From a checkpoint of a small transformer trained on Wikipedia: learned positions, 3394 steps.
Each number is 128 + 24 x the weight over its row's rms, rounded and kept within 0 to 255. Layers, rows and columns count from 0. The size above them is the row's rms in percent of the matrix's.

# layer 3 MLP down (transposed), 1280x256, rms 0.0514, rows 860-865, columns 0-127
size [ 96 102  89  93  95  94]
[[157  97 175 133 156 174 111 111 111 130 136 127 140 102 150 165 138 116 130 144 114 157 162 153 121 106 148 100 103 147 102 102  93 161 116 121 124 100 110 107 112  96 131 133 137 108 149 151 137 128 141 159 179 136 119  84 128 144 136  94 113 113 132 171 140 157  69 119 117 121 170 129 110  88 111 130 102 115 135 121 123 138 135 148 120 150 107 154 138  92 138 107 128 145 100 128  91 135 145 117 133 122 109 125 153 123 125 163 140 123  91 110 129  92  93 143 128  87 116 153 125 150 113 118 139 133  82 150]
 [135 142 150 110  95 123 125 122  98 147 122 136  63 133 120 138 118 132 139 128 110  66 208 111 109 137 154 132 107 140 144 176 112 151 146 117  93 163 137 127 150 114 158 116 126 107 113  91 104 139 131 110  93  92 128 119  94 124  94  96 177 107 119 137 147 138  88  99  94 172 135 129 104  94  92 158 116 102 123  87  91 167 168  73  99 176 106 176 112 117 134  93 133  84 111  96 123  99 131 146 132 106 109 138 137 117 107 127  98 118 119 141 116 118 127 106 141 145 137 151 133 143 115 167 156 120 121  76]
 [ 99 116 100 126 126 101 145 123 111 115  74 117  82 131 124  79 141 160 145 136 146 104 140 139 104 150 117 116 131 149 110 130 123 155 162 154 129 131 195 121 155  96 145 171 125 143 145 112 141 133 172  99 122 146 124  79 156 111 110 143 170 126 132 122 156 154 134 112 127 118 150 134 140 116 131 141 106 149 100  98 138 116 167 117 106 105 136 135 124 135 158  92 106 144 174 106 136 104  77 117 187 185 155 126 131 127 174 154 130 121 142  89  94 164  74 142  97 141 158 144 128  94 171 139 187 130 125 130]
 [115  91 112 130 156 159 124 120  82 137 105 175 125 132 151 130 116 128 149 112 147 133 115 144 124  89 161 129 135 115 105 134 103 144  91 109 119 107 124 132 110 142  84 153 127 141  65 175 112 108 125 166  93 160  67  80 142 140 160 116 130 124 138 129 132  93 106  99 128 119 125 165 131 108  84  77 141 142 129 122 121 168 152 117 136 119 122 123 121 116 130  85 136 122  97 102 137 112 118  97 124  98 109 127 144 121 116  99 102 115 104 167 110 107 156 117 135  90  79 111 102 114 137  83 127 166 141  91]
 [125 158 124 123 122 159 135 133 205 125 139 119 141 141 107 108 129 136 194 151 124 140 131 145 161 136 118 129 122 153 134 179 151 127  87  91 104 112 147  97 150 135 134 124 118 104 129 129 110 134 167 125 124 129  84 129 142 136 113 169 116  95 148 111 139  91 140 132 119 116 166 129 171 148 157 140 125 148 137 145 158 113 117 135 147  87 117 104 128 151 131 117 133 142 147 156 106 180  90 139 154  89 167 152 123 107 141 131 134 111 127  85 110 158 109 107 139 151 108 155  70 166 152  83 155 112 139 164]
 [110 110 144 161 126 127  99 130 136 100  93 104  95 104 166 144 142 108 118 129 137 147 123 133 140 138 103 129 140  97 150 101 125 134 132 126 156 127 130 151  97 142 132 124 143 161 132 170 118 106  82  66  92  83  89 100 148  97 102 110 150 169 157 132 121 120 123 116 141 145  81 121  90  65  95 120 159  77 131 147 137 167 105 150 150  98 147 118  78  72 130 110 104 130 169 177 121 142 118 113  83  88 141 106 127  89 114 133 152 111 157 151 118 115 139 116 124 145 165  95 180 132 140 102 129 167 144 103]]
# layer 3 MLP up, 1280x256, rms 0.0514, rows 861-865, columns 0-127
size [ 97 105  90 101 100]
[[127 125 113 129 156 148 129 147 142 147 138 153 205 128 134 137 165 136 132 141 150 188 107 132 108 102 143 123 130  98 104 113 139 143 145 117 148 137 154 144 109 149 144 133  96 126 141 104 104 106 112 151 118 151  91 158 157 119 121  42 120 155 128 149 129 110 125 150 132 122 141 143 161 133 128 146 161 184 139 113 181 146 115 149 169  82  95 111 156 138  98 132 154  70 103 160 145 109 140 142 138 102 167 132 124 112 145 101 133 110 130 119 155 160  99 158 156 124 166 121 107  84 117 134  92 141 119 121]
 [149 143 153 155 150 138 156 114 134 184 168 133 144  89 164 144 131 155  92 151  89 172 124 124 141 112 137 149 147  97 165 139  83 115 122 145 105 107  85 154 103 164 140 111  99 119 142 162 109  69  73 142 129 143 143 150 104 124  96 130  96 102 130 146 113 111  80 152 142 142 143 118 117 157 126  95 162 110 104 107 111 144  99 133 160 121 141 173 115 118  89 165 122  99 117  97 140 105 112 144 115 107  99 165 103  92 122 132 128 148 132 138 154 116 158 161 183 127  99  89  98 147 123 114 116 158 168 130]
 [132 125 106 126 115 111 145 132 116 125 104 106 178 122 100 104 153 138 116 148 125  68 134 136  73 145 131 129 101 129 146 116 115 106 202 126 132 104  71 143  72  89 140 129 126 113 131 143 167  91 153 135 107  95 132 118 123 166  69 172 162 169 150  83 114 179 142  96 107 173 124  66 108 126 141 153  90  76 106 168 102 130 139 128 122 130 112 107 113 113  93 171 161 121 156 134 144  86 136 121 155 120 160 102 126 115 119 164  98 146 123 118 136 150  83 150  95 124 153 136 162 135 132 148 130 145 109 140]
 [111 143 109 173 128 128 120 134 118 157 122 128 135 114 128 143 128 130 135 106 145 144 135 159 127 161 122 102  95  79 108 118 145 130 144 118 132  92 108 146 100 129 105  98 113 148 150 141 115  82 117 146 109 135 131 107 148 126 138 146 116 146 102 110  65 172 132 138 119 111 148  93 119 144 120 119 139 104 113  96 155 139 127 149 157 152 171 124 130  80 154 172 148 175 128 149  90 123 114 135 129 142  45 131 121 101  97 126 136 152 132 144 146 137 110 150 166 132 157 134 107 141 137 138 118 176 124 119]
 [137 120 102 152 122 123 102  83 125 122 103 118 117 119 132 112  90 163 130  99 133 114 177 136 130 149 142 131 140 103 108 126 100  93 109 167 192 161 167 159 128 123 133 154 142  85 119  91  84  97 139 103  82 119 130 134 136 116 143 168 141 116 145 135 111  81 143 108 113 143 149 104 141  93 128 129 136 145  96 122 112 137 120 132 133 144 129 108 144 135  98 144 145 133 147 139 144  97 169 158 117  93 113 151  81 120 147 141 108 172  97  89 135 126 131  82 146 144 111  96 117 170 126 118 113 103 119 123]]